From a checkpoint of a small transformer trained on Wikipedia: vocabulary 16384, 4701 steps.
Each number is 128 + 24 x the weight over its row's rms, rounded and kept within 0 to 255. Layers, rows and columns count from 0. Numbers have three digits each. The size before them is the row's rms in percent of the matrix's.

# down: layer 2 MLP down (transposed), 512x384, rms 0.148, rows 305-339, columns 128-255
# gate: layer 2 MLP gate, 512x384, rms 0.153, rows 306-340, columns 128-255
# up: layer 2 MLP up, 512x384, rms 0.16, rows 306-340, columns 128-255
down305 094:146110126105142111137146144136090099155163119115107163128141154101124120136124140113103105091131087136177145146096114102123114165132105140122103107146136151128124141134100126131136130163135114139110127155140131111130117116123098117164146142110136142149166137111160151142141127142145108146112140147124102160140135110166107120129149119113083158172110131104142121101184120103148139073151
gate306 095:126139124139122121143147130124118153122120096126113125147095142126154171128139117128125163092111104148129110087108162121119115118159096129137146138145123105113127129151176124147101112071116131073121123116047133065155125134127124123146105114155133123105145149083133085111127132144114117131117123130137170135137067144189148113130161134100138097133173131129125132129132120106113115158139
up306 098:114131105141116143126100132106125127100135118119132085147107119141158127107106121177124157129124104130138107153093133115087068131109112146128097155161124082113139140135145137124153133110122107096141108123124134063121101146143096125136139106117089150141117116098160102108124094161114089136127153126173113123179128142151197156154122084121113072148107159078133124120173106120137146095142
down306 104:103155129130145114133159150126143114103112141149123155127113147100122126127151089135106112128108086124155129161119109133129124121119151150170091140166138111086118114135151175107139131115132137128152122164159061100099130165120146144178115179159113111116144110093155149153136156134162103088112147106117164153120139150165066151127154114187148181141139140109128101163160161137126156132105
gate307 088:114094123115122132134124182103099159113121108103080146137118124164110132103155148091099105101158157161159158130111093158078098121107111109138130146140161132108159142142152114158117118105166133112129072126139120141104139127135096085093151139126093129159139095141168142181124121148131122147185116112148190132131117123145119130155123132138144126106119155135130116203118183126114112115145
up307 094:087094150108084153153097126113113160115078088126132144145081128162111103087147165154101125116141117121155112148156106143131095136096108126085144114097106127116162098104136140096198125142165116148107144156123131137110130140120151128136116084141113114137142113157135104100134129149153130141116121120099119142132093132157176127179086123129126119131137124136127151091123174104159149133127
down307 100:081130130096156099134096141133156111119103150134149135157093165063157155118141137139152154108133118088077074136135138150121120155119145153115141140089162119119108142082115134162129143119108187108103188135097197152152129119143169160116161108144152129109144147123140055116106091148098127102144103155158103127128100110091135124131107095163122084122099115137132139133158113134146133112140
gate308 102:139147147164150115105137135184144133152116138119108166125091102102113120110136210111128170136073128185142134095144142118137157108118159125120132144134120125121115104174155138120133071151142152109184141126108145125120126144087125137097148155137091141113109121150126085156149103135135193083135145115137139124106103131116128146146130103121136130145125110137115133130104157100107111109138
up308 103:073081140144132108083104105122118179074142126127128137109119145181137122167137158095116162139152155113146127141140123158128086133134116129129142151146144128133103151135150134148114094158142145141139142101144120160087127140156149108134124135106064130128135123159157153096061147120123131165135109120136104107161104152154117136126046120115126133149144146130154137074117150141119108157133
down308 100:154120096086110172137135111137094126115137158155210172097137140123122117115128109170127133191117169120135147122138107130130152141131145117146107094106127164130077130136156161119142128078142120107115134120116155088095142160114148110170116124139152139119105106164138111136139101135105119083149092150101144116138151085089176139112131092104153089144139197135095108160155111160139104142116
gate309 102:132092083114172105076145162185119119129145122165105125130150114151138129136119112127122142125130110111096125144105117130133176112106107153056154133131106127114121125112095101131206149147159094092137121134111158148097138153132172117132156157109123151133081114156133156112134104133094149143146141155120136101172139121155076140140129098143145099189114154141137133096154115139107150140122
up309 097:148126132105104086135138131128141120160141131138153152126128145091097107210118145125089111133148117136118135157116122111118161160118096138176120131112174151118109114132079162075113111129093101123172124114114116123149171109099138170118143159118144101173131145128208167155140127136094152130103102122110152148113114148106160157108108140115128146104141120108109129138092137088156130111111
down309 103:143143183137119144138128138126107142145137147105113154140180107159139123109120125126115150165107123154104149126111143114072145129125086132069112096130115175147148104125094111109156157113137110143153168160114183115105099121154139133136132124115192139144123135095110138096142178123139128126137145098109147096134108100147090160156132075145142151145165110123107113094095091146114108179110
gate310 101:154096130102138143110156123157122090157125139162133171128135151156120102137107179167127176118144107100095126149152133107195190140078109114150139157130100107128176123111120125117133161121106122104135158114107177117136099132129098110168116112126116106140109146136152136113123113085102135154157152093107161155128139085100125121163104117093175212141154096153095140116112082163098150097105
up310 099:122079133110143110114124145132143141120140114128129137135090110134177137145134104114148155133135107126150105076123149162139134106128171162158100078117172132093108114127128107127122110125122130128100116099172110112127101140127129087125170102158143125120133113143116094137112098154126133110158160128151100075119107142123106125105124138143106142114116118093118149132145167083104110120173
down310 093:159100123143168123145166150147146083102143146104091105098091119128127082112156109116166084139133114146122110145167129143117103135132159150084134119134119113112129121134103109141137109117122100134113124087098135122157111129114179139102150134148118120127129131141126096141154109115106115127129165176128076108106111134117094099151110115179154110104120118136149101098159124112131104152172
gate311 099:121089100124152129124146117095097118150105141107117188129116111121152188158142152142117151140125094137140130150111130124125101121147143133089105094123162154110116147137116080079133140098118147135118106155115151150113113113145112168150145140106075158162124098108141153120127146171138074123144081135130162141151134129117108138142107104093144145146132134138151135115112128133134122182111
up311 097:070137159128129125178068120150142141165138124109149108101139130134148080156171098115140140127138154122153106147116097125137099139186194159124123100177155082129108093146104136145188147148135125083130143144108114107161129146159133124160104095144150097092135156147107103133141161141127125121145130115115117111148133094116162095095139149137113145141085115151124086118089162122131131154127
down311 101:129129134150100133125119149120136157148112188117089144129147156130140161124182116146124105179130055136157151147118105171134160162127113120124140100144118106106143132111168105127126136143138146093165120101154138165144147132087134159146130110163114124093130147143145135114127126144148137105160109155104134104121089133131152114135112130138087091130130111158131154101107133160094121141115
gate312 100:160122107150132128140118089154121132082130139156132137150120105134076171119098180133095131142131133168094178121145124139123137125094098146146107101144154104134133137141136144140145144175126134125117109161112130071090184130142112119167116107099117098119110126094111157102124130133141127170150076099139125142149147144122149134096129142135115137156118115141147090130144110118148129140105
up312 099:106145137150127114160180164098127104155108123147178134153126103133134126140111132138084118139083132118094136079104143149103098151117138112081126087142096134103099113102133154138086104166140162132136119145172158081123164098094120169065110140120166111142095089114120073120153127119107124124133152123111172140144095086127112108100145105133126165122176108133132092108182112128159133115133
down312 097:121125073139146079118137156119119152116140124151105139170120103074091164120153112129062085123159109131101109121131125128096125140098101118119132060093112113102147128122132141136130125124143134117110128133119111134109142162130073167117112156129126128145107114101135121128170107123135135156139111103123143108138119099141107134079141147151122154135118114131125083078140127110118138101088
gate313 108:100143161134129116105124115174135141144162115173117136150139146136157111114179157091150125142127121146119149141140142113124138125108125104133134119144140149119174127195167075081124150109121101179147115125137104132130199116141146144136132175164141098134122105176139134154126145136101143158180136113155128146131152138097066134130064121144153151096114150143108139081100082138150119111129
up313 112:144155128111108112125141091112145123118154143113123133127158134089093119154097115102119159085116083112163120129117086099088134119149114133138158127131110092132116144109118118133162113134107145082108151100155149113144110126115140089139125110133104153097156179108115136138180122120170145123078145121105143145136121135123206143125144125140130144194152116124132099152138107158128141136138
down313 113:164127082135105125136115120101113119107095102108119183137150114143140105129129147176129135113147132140139130113109140173136148137163139158112141123138116143143081111131117111122191110151099153138133132139106160098170119120128176154133117099069119132145150140142124179099147145102104127131068094114120107151122114126130182112133137153118087111145185103151105109176118140096125122158121
gate314 102:157110142096131146132130122150131078109165155103090101098147127188104168136113150096131121152156150191157136141096163115130116150143113149160101170135147143117156132133150132145114131139083105086083120109098121138170104132137138088105126107072132111129140130163123139125144131123170113145141124162198139098174148109155120126111125116113110098112107130082135120100129096119109098102097
up314 103:096134114144192130138099112157142140083112143104139148123168141102100110102138151111096142141118136118117124117154117108138116127112115126119158152095111126166111116121122131106139137072128099118143170101155093097103130109160085109138134100113160091085088090123137134100123133126159157149125176096121074118103146128126115157136128142100143067155133163116123122102123104114147085130174
down314 105:156115155126154139174135126129101134173114143122105136144143132167151139150149095151131112134157142161158143113125117173101117133124122165165129134144106086111126101124117137106137161123125146132152096130132172150174103162139109104137145163149098153160085164132134110135162135107133106151151128149174140129091160158117107115146156135111178092150137111082136119101087131131134113131134
gate315 103:133132152130108118173125114146131125121083143104147102104146138076154129120162096091127178092149138125148142132160134115120113136141122100066133109118180135077122104125121184169181151075106127118139114090189131087142154119131140107142135143081118117134127129069134149140137159093115070117096146143143139103138137158102123097127138151152129130121159097137103150107135135115113150121128
up315 102:172151163128114100128167125136088097099106176141110119131162094147110155142169122088120150129165128100163119144141152144125143146114121107124079135126183093116093105091115141191133147119144098111156114111164149095082160151179171110122085193101105113115106149110133156118111157136125142149108104122129117122145134150110191105097124161165165145099126143113091131093105170118122136125122
down315 105:133127152137136136146110097088099128098103153087147075166132126099110100140147144127101117128099174143136125131168128123146118094147142054130103112088146128110117114116138175143162160093093093154144141109193107069122141112113143123151124132127129155115082155109121123160185120115084105121096132118126137097125135107132117107106140115124170123137141117135146132124122137097128155144129
gate316 116:088168137150135110119117109093201189136102143172147144152146127097143170121138103176117121169098142149136150118119133116099143116089148167110114110120160112110117100145098160119120130103154141147134097118116099138108128115097146120120144082162099127091148150173129146141099188124131113142131175135138139121135149105142147131153098153127147133084141105116112140138144148098101114110123
up316 107:121077198096133127145143142154125120116148120104100119083109118120134098132067138119078177153131112119085120142133106124163121108107122128124116124083146158164151160120119078119121134123123084108064133152129116167160122105168115147136139166090155146150126143128141120131115115160119103110138155127138111146144113133142095124128168108136121142133108132135150089129119136132130120114118
down316 104:138142167092109120129123138127102080116123145121118117142160136128119117147141126159159161137128156110106120105103098103147111122155118131183131140106121105150111173136103135117144132148136146116105132175168137091129154127147148151155149148118163118107129080091141116163092107095128113105143131111158119109163117119130160140101134127078118082166117141101102120162172111126117130106090
gate317 099:193160130095125135136136144126150132129114132095167112157130085143086142106153116122098125121104122146105159128115128130115143126127122129110124106148096161103155107095126132108132120112078132149112135119143105144141111137094123143132125168115117117107104103134131091155117110135094155147119107165106120143134125142129133114166124126094127136105145118160167130122115101157138162049127
up317 100:118106129129154108072135142144146153124143105108105136172150156106150100143145137142139153148124161136135094112167101136178119141127148099117140176126104160102090160079130069153102115136157056156138090088073106140109127158140135091078161100145168105138120130129100127140104123142157130116102108114136152114147113105139110169137118144164120152116125107141160134164145109127100145125113
down317 099:134109157128095143111118152135097145162158101125136163124146146159158104114130149146127101125112114120103152156122137128129094083132109124128148102122153113108152184160143093138136130133123080119128105080165073183175114184129146095089146117172138114082134153086136165124100153138117132166176157147100141100125161163144132136103137135174085120168138133143096132138126172099139124165117
gate318 096:147128117136143125112141130152078155140124109118155145132099160116139081134122135174135124156118144138154105079091115152107108101133139180162123116132115127138095106124173103137113102108166102130121070130161126120145139158177136116141170129115132124137117160144150073114150133096154132096108112109121158119166192118151137130137097107084106136135187085195109106140160135116118164145122
up318 097:089152138144120097114134144127136078163149120132127133134116161129077107130142154112143112178099101148125146147131083112135155145135123098156123120080132164104134151152119098150121147109146176158112149181122097178141133145105128121138132170139148104096128114128100096134119139084106134128167130157124135137137115172163117162150113165106118119125094141123117152164123157115143105133196
down318 096:131132143058142111118146101140129135128118200121127168135169105124108133142161136148090092127120114126120119134141135096154133144119112118127140153074126108134149154146067165085120093158110118090099120131140138141079148107108130103174120118134114116153096107146147183117129133091112130123097141124151102124125183174137141101141161132135153105121106126073123146145134130121119150171160
gate319 100:126129114122090163115110107110138165092138123144151162087106137136142134122132120120160165145100169132119160122171139135112140130114158134143151108131135154139082149112106138155173127099143165123136115186082099158153139127163144117131148116144159107143128124127097186117114105134139091163128154131100100083143139123129136103126120142113126126136088137090172125126098137147117144126115
up319 099:121123134123159115112146104115102064149127085131137166140126169105109088144106123166144107118116152122167115120112114132143109143145132105103168162149134132128141078146123151089099141151125094147126155094143116135127155133113089113095136163117137135099123128099109121148110124119107112167133154129155153167167130129139095111087058094158125098101162163118104099171162143112136091159138
down319 102:118152144129075151196123132131104127097129130105146167127121122115107156156127143134106071087117151127100129116104115093106134110128098107110106139143104130090099117115121147140148134112118136102062065128139124129107125129143124149116139161108159149144119145139133133182093123128141116113112111136159110069128145142129131152134164131168121145109139142160135103148118129162120127131105
gate320 093:131169137131099173101128140081147118171129142099137114142112122121141150160123139167169133122146156172157106152104157140115162139104129156170136113092107143094114110159105106105153138118162157093103130094141151122101152126112137112109085091143087121093112120114109138153096098180180149157180136109136084102100099127129105141134110162146127108149098128095189092158154185125098088132153
up320 097:159086120106117147067121125123151174139094126121113152142107113122117142097087151107138114115131153133203134109103154108086140140148157154121181148129112123187080111140155107135068096085136149123119115102148119133118159118104114124147105073131125090129100126132080114164142107142143177088135170162120112126105130145137119147120159113099154111132079106067158170152144074129123117138105
down320 105:115110148138132163141127140110124115141136135106163147139121136094140138203111146114144136108139152149126135144054175093173093159089094149127136133104096163130142132136129122114139086151135114101127093122104126143106136124099133120108150107150140165109133121124135121075092123106163137135133136133149143092112205097136130129138107161152097134131139140099162127111098158097117101140126
gate321 105:145121150158150105128123162102077136150178111158094129148123115117084165138144146145114097123117204165149097132061127103156140090101112116122132171138097122150066149107135169136127085121094096100106127155129158118168118127167163157101106142130164170102124142099127131126101120128137119141146149125126157144106128165108173144126114108097166127147086115103132125161172107111168110155145
up321 098:110140100089147136147084127130115122137131122129186110094111113160104149130134126111185135121148156150144179151172143128098144080171150106136109114113089171129165108165155142145148167086121146070139041135104132184137119133084116130120112109133139119127160112148124134163118145129108098133159147130125137138136138166083128145128125134099080114129152149143144165110148154170184127137092
down321 104:120132084142135108115094109123162084079077124120073141126137147156115096131122126156179149092134118149165131145132155151066132142170155094121140153102097141143129131146130132146121129155119142148163076130124088173128155120112143129146090125114124178150111076133135172151158100095108099161140151127131122139076118122109092124124101125120101099124098114156143133096103133101130156132109
gate322 102:193137102150144126132153100094102113124114136165153108126136132122099140119109085116120135070127106151187123120161190121128125088138156132121072144125147105110121097152129168112166152150170140108160081121125150128107135090100108117139122092171119116163170173144142110091164135156109083140139129178150150141129139124149135106110123148103131140157137114110134154053183148125130107193151
up322 097:107096105162130109107160110115149159148184148094132157127098114148142130124139107157128192107125172133118125128147159090082158115109156149157107175109146152125126114119124164134120136164119115122136096107124156137108110129129114123109105099119131114181132170176132116136120137128129076142170163144154103159115128144136095137121130077100090124145121127117100106079096100163135125138136
down322 098:141116107116170094111153136124102136128091125192105123159117110134117143096123127129097158111114110105122113146100142084188100137163164131143125125111114107130115105143120133064128146118136138121138111163158159104178115110126114145114129108108151159176105134177147127075129146141146167172114129160133129149164119149127120151172112115101128130148135141177112129096198155131103106131122
gate323 099:133153100160066164110122101146102114137131109123165106083145119107140154110153115090137147122119153132092129118149168108083099137123150150117171124133129116141146156128099119104143129108147127146135120088147154166142129118068133138100150095107113119120130161143123104107108115149153060133125134175130160117145130127132142105081133130105103101121127126128158148114136177126112131150122
up323 105:182125120139150100118167106108098138159100106134117163129122138126126113139104137138144122098111084157177098109133137129160137145108089119117104151104133179139136124128101147125117151101161157159131150134147147117149087116114103111117145125146112142141143152114129126155185136184111130093119153104162147099121105103125115102136126165162102151104114121092116150113092110142087111132134
down323 103:123129126110138070103196130146101152116170142128180142127093120116117103132119091106110075143121089129133112126144131153079134156100136175168146123148132134119135115107155082121104085092150125153156141122118127112139144140120130132145152127103170137119136149111078071141112145126156159159122151149119091119099163146109151139147138115139134119119088105115104113177122089140118157141136
gate324 097:098151116091170132118165136135155155115157129139098133126102130132120138138140102130132153111104091117130157111101141103152137127137125125098148122122128134089099084112087147110140117113119117159116089120120099114154042110114153127070125112112109124106132095107153144151106127125122149113158098157120110117155130096151115152127107131137137109164175149136136187123125154156150116080124
up324 099:123103128143152136150163107140135133095135074115136145116121141113113151088135106098141124123134116113150125110102135104147166126097165110113075111138181105148101168111124144136076088143113185131091124127119149127096134108093152114118102140121128107081103106129145148123136114107123119098106118146114141146137118133122091171130151134156143151106129106112139166126132149126135060105131
down324 091:121144164123119161122132128135160123101129130049149085147152153119103114143124098146116146131089144180123176121153136093107097133139114074145115130141116117196109133123125129124125092099150154111098150096103090145097112123102139102126110111164172105108152110173155175140082116142170128114113132123101128119152168121125135149145115161141142141108144115143147114151137098139111109144150
gate325 098:119128121111154133160140050152107121085130109159156103149155136126163126149094155144110110128129097104171112140145141120106115139116098129101115183133110097088105161109133164140077147092144114102132100096112106118149143144095117115114155100126130103159102135107107121138102127088149187096100107148091102120137149177145123122163144117093126141179128141134128115181138103143152127151124
up325 100:158127114169129123130103134152164160068149120122120141110096118132143088172071135168167135118102086110119121104110099166183162122148145111161150140174116093111144106086116094122150110105147103128161104109149154146139136152151104151123133129104142171123134112144143132137121135146149102126117173126173136131140119150137129137140172161122106130115106135143131145109105130119110123126136
down325 099:150123119156109149094148112147135123177134157134116125122152131176145141082133166110161114112123122162140166178145135092137185140123127172148124090121105099144122147101148136126133113083132138121163128101110159099164094178171114164156143125112120105161106093112101120167092108084127141145112121110085130163142113109101127102165143138145124142169149112104093135144142168126164126063173
gate326 105:132116114123131165105104125091137158144143114139131117174145169122107089143133130094063120209088135145104111155137114101124111130135154153147116109140104162153155136168130151137148150142173127139133121121109114149086121139146142138111121145148163115117175168176128141123148154153179117137107113139127154131096162122153088149150121134102117123153106138117137107125156114160107155114093
up326 110:149155116128117155122167119091137138117111110106133131169136129156117073131136123136118083103133144120083092140179089118123114104115123146120189153121129175133126104116136183177167111135120128046163118104144130101137096099128145166114159116118096141180151152122121136115098099130116115142151104133118154130114110123126091104157114161138160122124141110158107120117133133135143151145142
down326 100:121092141176136155117137096089191149166136116102102116139143114130144162120137142129124164152153119119091153127152104085129152117128112148149151104114096130130105129086133150114182115125100122122115111116140114113106146143123163105123128164100168071146138130122176150149132160120150113106096084169131144110105120131121119122144104106111139165095122148135143117123104096104116130173160
gate327 100:108127133084110147157123144102158123122138114151126121141086093134126131120144098083111121150115158123143091083096131119137126119180152125154084169130098129133166133128098148130157115163118116069095140133129162097076119138109144142148145177096121111152163146153102098169128128136103146179145129122134129117133120149114140132079118135098158135099136139124099118116110127130099155162135
up327 097:155098123115150099129159098163116154108097104140144143080146136095124146166118149153117128074158093143123101160071117120122142156102118126137111104128133077148150103116160103142114147155140110136135131147141154164128132160137133107139115115133144180167112106134120158166140126168143147122130110118122129128119134094109092139149132092113105139135119129133103115148138103121145101105106
down327 101:172152142141135168126149136130118120137142136139078121134146137086137158143086151087127114148103136103141110115105088169140096152111101131143159116152153122104098131145138105116150153146116092121135143220141183122139113160133145161120134094108100095152101121128176147109160125110131141117151144098127128149144084101166138152168149133123114084140156104170135114134173129149135146156121
gate328 103:149096104129098129155123046125112099158120158162131137081147174091115172117104164144157081090136152116142081161162135113163140150120112127114116158117139103100135134099168163115126176118080136109119168136115113119182152111097134138108117124170110158146115134130159161098157121143146165133112127106107127128138119103122106113109143119144094145059107141127153137172145138126121133093133
up328 101:112150105165126160125145152132125155128154116130099168156104112137149145131140135162177136154149168156092104133161123104114174120117106110155099140141127109159163114134106141137169152187127147129131138158160125092107129135142172166145141129130125165132146074114147167098147132138116129127120106088096140110087105164137138148120161150140102140144112136153140109130131068118157156125084
down328 105:146096151160125102120125169128151168109133139096123109158188158129130184146122135115110109117125197085111141120115081123159132124150132115088148130133139099156112133131142195132109075146114125127112144149089128126174134155139119108124142143089130147146167091108124095131148108107117175136098134105127145126128129143150150130137092102125126101118105127136158107122136126100118125094107
gate329 096:148122136130137116132118106122134129102114147099122127087124134171123096091100111158105100165145112104160103132117112125100142171138142144088139109148121111133129095134093185149096081130133106131136110153154176116112086092146134112149115176131159155162148161056138130102098151132088099119131093123144161105136118120104163117169105162110103126110156127130163124159100120158121170129108
up329 100:117119170151143101143118060147114141102136110130172135148114105126182095165092141122129163127088109144141113087128131154152182112094113151126124103119084169162070167137089172130149136128135142135153133109152103134106091127138129126128109112136125140147112144108071143151127167123135180108096166112076196129114107131108117116107116129147177110154134122120073128128108098086097118106106
down329 099:121096110131101109116133138120136102125094112131149161111112146098135118076132141121181162124144133143143118167110154126093110154146132114138158111116162141092155161100133120106131147151114086153148131120133135138129129114134110122108131105156134120141118089166137088173171112152146139129185099119114070108147121129128146146167167115104114133141130152124112143152145130138118119149140
gate330 101:122146139157122106132120137156063138172128154100136147126134096122145135146147129123159111132178149138125104129114115123130119138091114106175096102144145132137147143144110150165130126166091153099110130117145115115097106130122144137089136133147146126181101141150121150146183120131115143150105149138111106177120138161169142121112138140136102169117152128111107132164142179119142150106132
up330 104:109130128155149101146138118125119133141098135145117175157177092119171171126107140123140103132099147125116112133110110127084172124156086115112083120122151121142145157108113105145109092128093157128136080121133150102138122126102122160140104109123127147130101147123134128159163135117138120080101152096119115149135097181205116143126160160161105154102119099073152123146171143104092082124082
down330 105:178134159109090138082130110133088130145141147121145088162160116135110122092127097132131122109135144118101088135107114124093119073100110094153140095118104125126166149107140158142135115173129120168152131142094135141099142169137117122151125157083142139098131161119130109137132148138097103084078120129141100128120084154195116139136067130155084155105119140107116136103147121090169155122069
gate331 108:113123141134116134158131156152165126130109135133100113092118135145174109151165102153131054134129143085095154147135152134118145148144162163129125141103129101116128141094142110181069179156110162129121147127151106138098122130111137162141091140122124129114126143192128071104152131115156112100116097183159141111123169118122104073170145124080122139122090123133155158126112115168152148119123
up331 106:160122111122120100163139154163136115131085180151102085161097113139161126199143118154161112152144142111113194157172154139097142146079130154115140143144144115127092178085101130108111114171092128104114143090121154123094098085123138181155147123126149115122179129154148136134170137181158131147107080093143120085103122103161143103134150133066130114139139151116140129083110139151146124115158
down331 106:101112135135151106145152132111160120122144116117139099114141082114174141162126096154131138100176156068129170109142133129138124116111124136151095126091124163140147148083123163130138136122116141129111116137120138155110078108159139103136130111089095165156133157137174139134077097134139091078085097143166143122113128133110109112124128104140145095159125131148163139159136155159139131140107
gate332 098:091168159152121116118111154180177156146144122107098152122116135150140148148158089124120109100102139136147118113119157145120142155118110133126129150177144167114205187121142151122092143092134146130130138137129159108086144156115095094104100154117125129133116061143175114179107169128127091193110137142093083172119100108149147131150141156101096124133135165139133158113101141111098122136181
up332 098:151104140107152133138051177117140149179137094113119143078126153138087153097100143147127171131139148083139108154123116131142092123130137123129147152143145097143125180114123148119165130142059124141101177101149135103107113160135161113088104150109134114127127102130195109154086160153117151139140180115121154151135113132128107149129138147145108148123155113079120129085120122102160140107129
down332 105:101128145128094149146101130125114185139122089164092132136056104145101164108095109130124097136150097122175125133099087084089140105142128091134141117096091102141146129120096157116153122110145121123140070092124116142112120101147142109163076119109113118104137161148166139146141147136144114158148085122146119131135107114144091132094139107107148160130137138097074131146146133122138170111116
gate333 097:096085101118146108115143139150103133136098101107105079117165144155120113102135120139064062115183118147137149130105095126114111136145131088139096124111146145111128122081159100133095094126165111117131146148107126099152132141120076134088125130111167121129143116120092128122089121140117120145157128181101162123140153152108144108155150113112121085118096157170155141118066095115144141133127
up333 089:167117129134128104134136145118119164152172141129134094158142129145154154170114162112130141117145118134156113111125156137132119106097109103119161126112173097115113115087144145089117106136141102178157106125074144146103116144115123154088146108130133158123120134119104130145112123126111111109152139138119151147105127181147155117169170082123100114121086148100098124098124140117133187151141
down333 096:097095149142106133116118138127160170144148131143159128112119116133120109145150174134144087112147170076086123123148147078123171154137131107128161159108079140106155138116136157144111161145135149122104142089093099144148094084121136112134155129123151136126186108158091139140123114119104149124086151141091149118122154172078156120112133152141116122093137160104087126114124141160095125126144
gate334 093:117144159114148128136082143130087134122141136119112127100117140129098120165149151117161153069131090062159123142125114124185122185123134111123130086148123141107147128129108098125148111105084140097119120126122093170109170095156112150139151117129126113104146092155158113109085130128102169118138125130138145133099158086158074148195139168124115153160118141146152180128139159163072113153145
up334 096:095120156132109130125113140088129156136128114141152086121181124128137120109114171150141136099126133164124087122157130137121158126121098149197129112140072095112143123139109132117151154128118090151117172121117108147126153119185131100121139112087135160128116143140158150174109123164082129147125154126157141129073124095157118148045145134160118162157114123128127105107102139105080104119117
down334 098:132125077176156129177079140118126114111074126122138111121161142158093095130124094109099103192153115134113109103133124141119113122161113160123091107123135118112109094113109162121128156095125080131116142107116157164168132130134126112145140126159117112125145180103159122134131155108124097126119133155149112151153117106110132141142131160140124110117128097114128128109122121118097153131155
gate335 104:143108187142153116106103128148122137148169132129101143150112152119157125171157093151123145135135130162123130134118140150122081110083097116132129117136129135174138127146120093094141137120109153185160117106133120124131137119125125169098139134106133087101150131118091137122145122148134117133130118109112112139120087127164166112130152147152135137148084132084175145111136142112133142128107
up335 103:190111125097057145137148124086142124127146116131139130139145141106168094146147148134133125142121124120143134131125105137145132134144130101146073125125166152148144077156091079081131153131108110114112090112104130105141130112153110139122136147141115076146112154206109144126146100134151101134122132133142149079146121158122139115143143125117174140141124140106161118105153111115126127167159
down335 105:127126111130136149108079124136157134142103151137103086067131140137147134122137099145085134134107115199148156128075129151140139113111113178127108129148104176118142189127160123123137150103140118114097106111129110129132157125127157131120108117081153144120178139141109113085152136149139126150118109122127101155117115154150152116137091132128053140124121091159127114107109130138132137131089
gate336 100:082125138152158128109129146143154133163117137134164148126105174110073122130142148122144117118136183116141088128090133105154079130156122140118124186198154148117132141126114167110150155117132109111096142143144136128111147167151182107075159150097095122136106106168127180127132116172106140123084180140123148105145152102138106112116127147177168116151115131103188089144112107090148113124106
up336 101:129118133118127137087113091104135067162109125154153169177138091132107093199158156158134142125128172103104111128062100106136153121100122120148123105141148108154163152144108122147149143120113136134153114152115135141074134140117122134145134137125145158166104128159093092137148151167079158107134142134114115113118132145120126103104148121147162129168127147127120074150130099110081113102164
down336 106:148116111118079087134112109067143098148109120105117135139180124146088100110128148116103115167134121098094142120136128144133114114151148120151171105134109136100108127134133119156089072119111137128099126111160131155110156145170114125112150150096137146111123115150111136110150138162100148133163154166103068136086124154137106136108126111110156110126112131110111091099092110175138132125148
gate337 102:101100122109107142151174115132112128115154119111078111143150121104113113110130110132131102093107114212117092085136090122133092104162125150139106165124110138124094109122133153095144051129077127140106127113140169097176117140116141123164125071122127168113144108129118107084137150125110152126114156101148111122167143083142112121129087156099134109157135108098119117127072109108148160164107
up337 103:136135142109139105119162103156148119157146112089108126148170113110138152090141116126149116137128104100080144145114095155145117145156094132110144118170094107150156161104128145103144102107151126121118094150137153091151138148165114126155121116149145126093124128097146132141113147108123141153147139133111106105132127105128149121108118160148090131100109155132190119185095163149129090166100
down337 098:125177158126152141092119152142044119122154126135150108154115117108130132172128120148138169143151142146145128162129075131128124084093147150128126110145116101170144147127157140147125137162117082088165132114119145143126167079124117107197137143124133141124137135087164068147158130091102097145132133111099135162119146094123154145123132156105121105141129094123111135157090148148150154127141
gate338 095:178115102114132177098122114171094116141141140138127138128146137113114133071152109108092140128107098122137130155122112091131114130155094122141168164130113119121107146174166153145119132114179152116112134134167117132105120096116143140126153082114128164072094156136141121118129137136136152160123104145132197120158129112110144100145122133138110103133117110157137156142116159120166129134093
up338 090:142130126172162145149085133075090173107118133149106116139118142104129159107157126155126103107128113141182115160123114112147130091166155182127135123147143175165103093126174135126130140087128143110105122145125142132136116094132097081162177115141131111115151101114139169141141113110155122119115123123147126143133142122135126141095175115115077157077132136099136140118134121119162176144085
down338 098:105108126141114110113124109182183122139127120113103144110104112097104164164132098119129118116118149129139139136151133120161093091113092127124140187112111116150100151118114156127111192139147144102121161164129120155081169098193149098116128169106149135118126111152145094146102096111151159123138148111106110088132117150115114101127176099118132135105120100149143116155162103131111127152129
gate339 099:105125122155163113093124168127134132120134120131130099145167125128157113133121125145134095150131140142090138101130122114148126093128116126152122129135101142122123145124097115097120118140117153113138115143125116159090150101116142151125102176145113133122101102114104146124127126142107135111173133165135146114109123095134095102128152103143167124116107143128106152124098133107091150155154
up339 097:179179140120110152116165144139155123136136132148130131161152132150136122125156113123147148172101116148126143132120148095124123077159100162136158163093082165128119162104153129111126143096142089142135158117119142153108148138093059110127119165153112132148138120098149087090137132103136151075124098139165111118130142106115160115145101090119142159121121136128139137126104123124107133110137
down339 096:136121097088145130120113103104135164122187120147097143175127100120127146118082140143167115152081133129100126112133102125141127098150142096129108126118174107113138103147123138130123093107153170121147161137111100177120161172088107126153138120167140135143139139137099113148104106139184114098138154124142084155133102086144097141097118119151129146137155105151133107109140099143158158148132
gate340 097:122105110128105140133147151151208157118108133121106146126149143103128150142104118185099135138157108140091158109091115064111168115123112131131132115114094103161120156120112119114095126092077164123100093129171118126122137137128109135132137127161097120108107110148115143147123090134117118107133172165103124121135139114143085115160125128092151079089120146139152109172130083113130130135109
up340 097:114141089147120120106122137127119084123135138147127140147090147150162172147119119100165128104089159153146184116149132123139130133161136114153176156105124146108115141117120127137132125094155106078128160096126106126159066148157136139151155118128142182115114148107067135142131133132154119122141111142153103126091121123136114181135103102135122133201111110141151069124077154146139124128144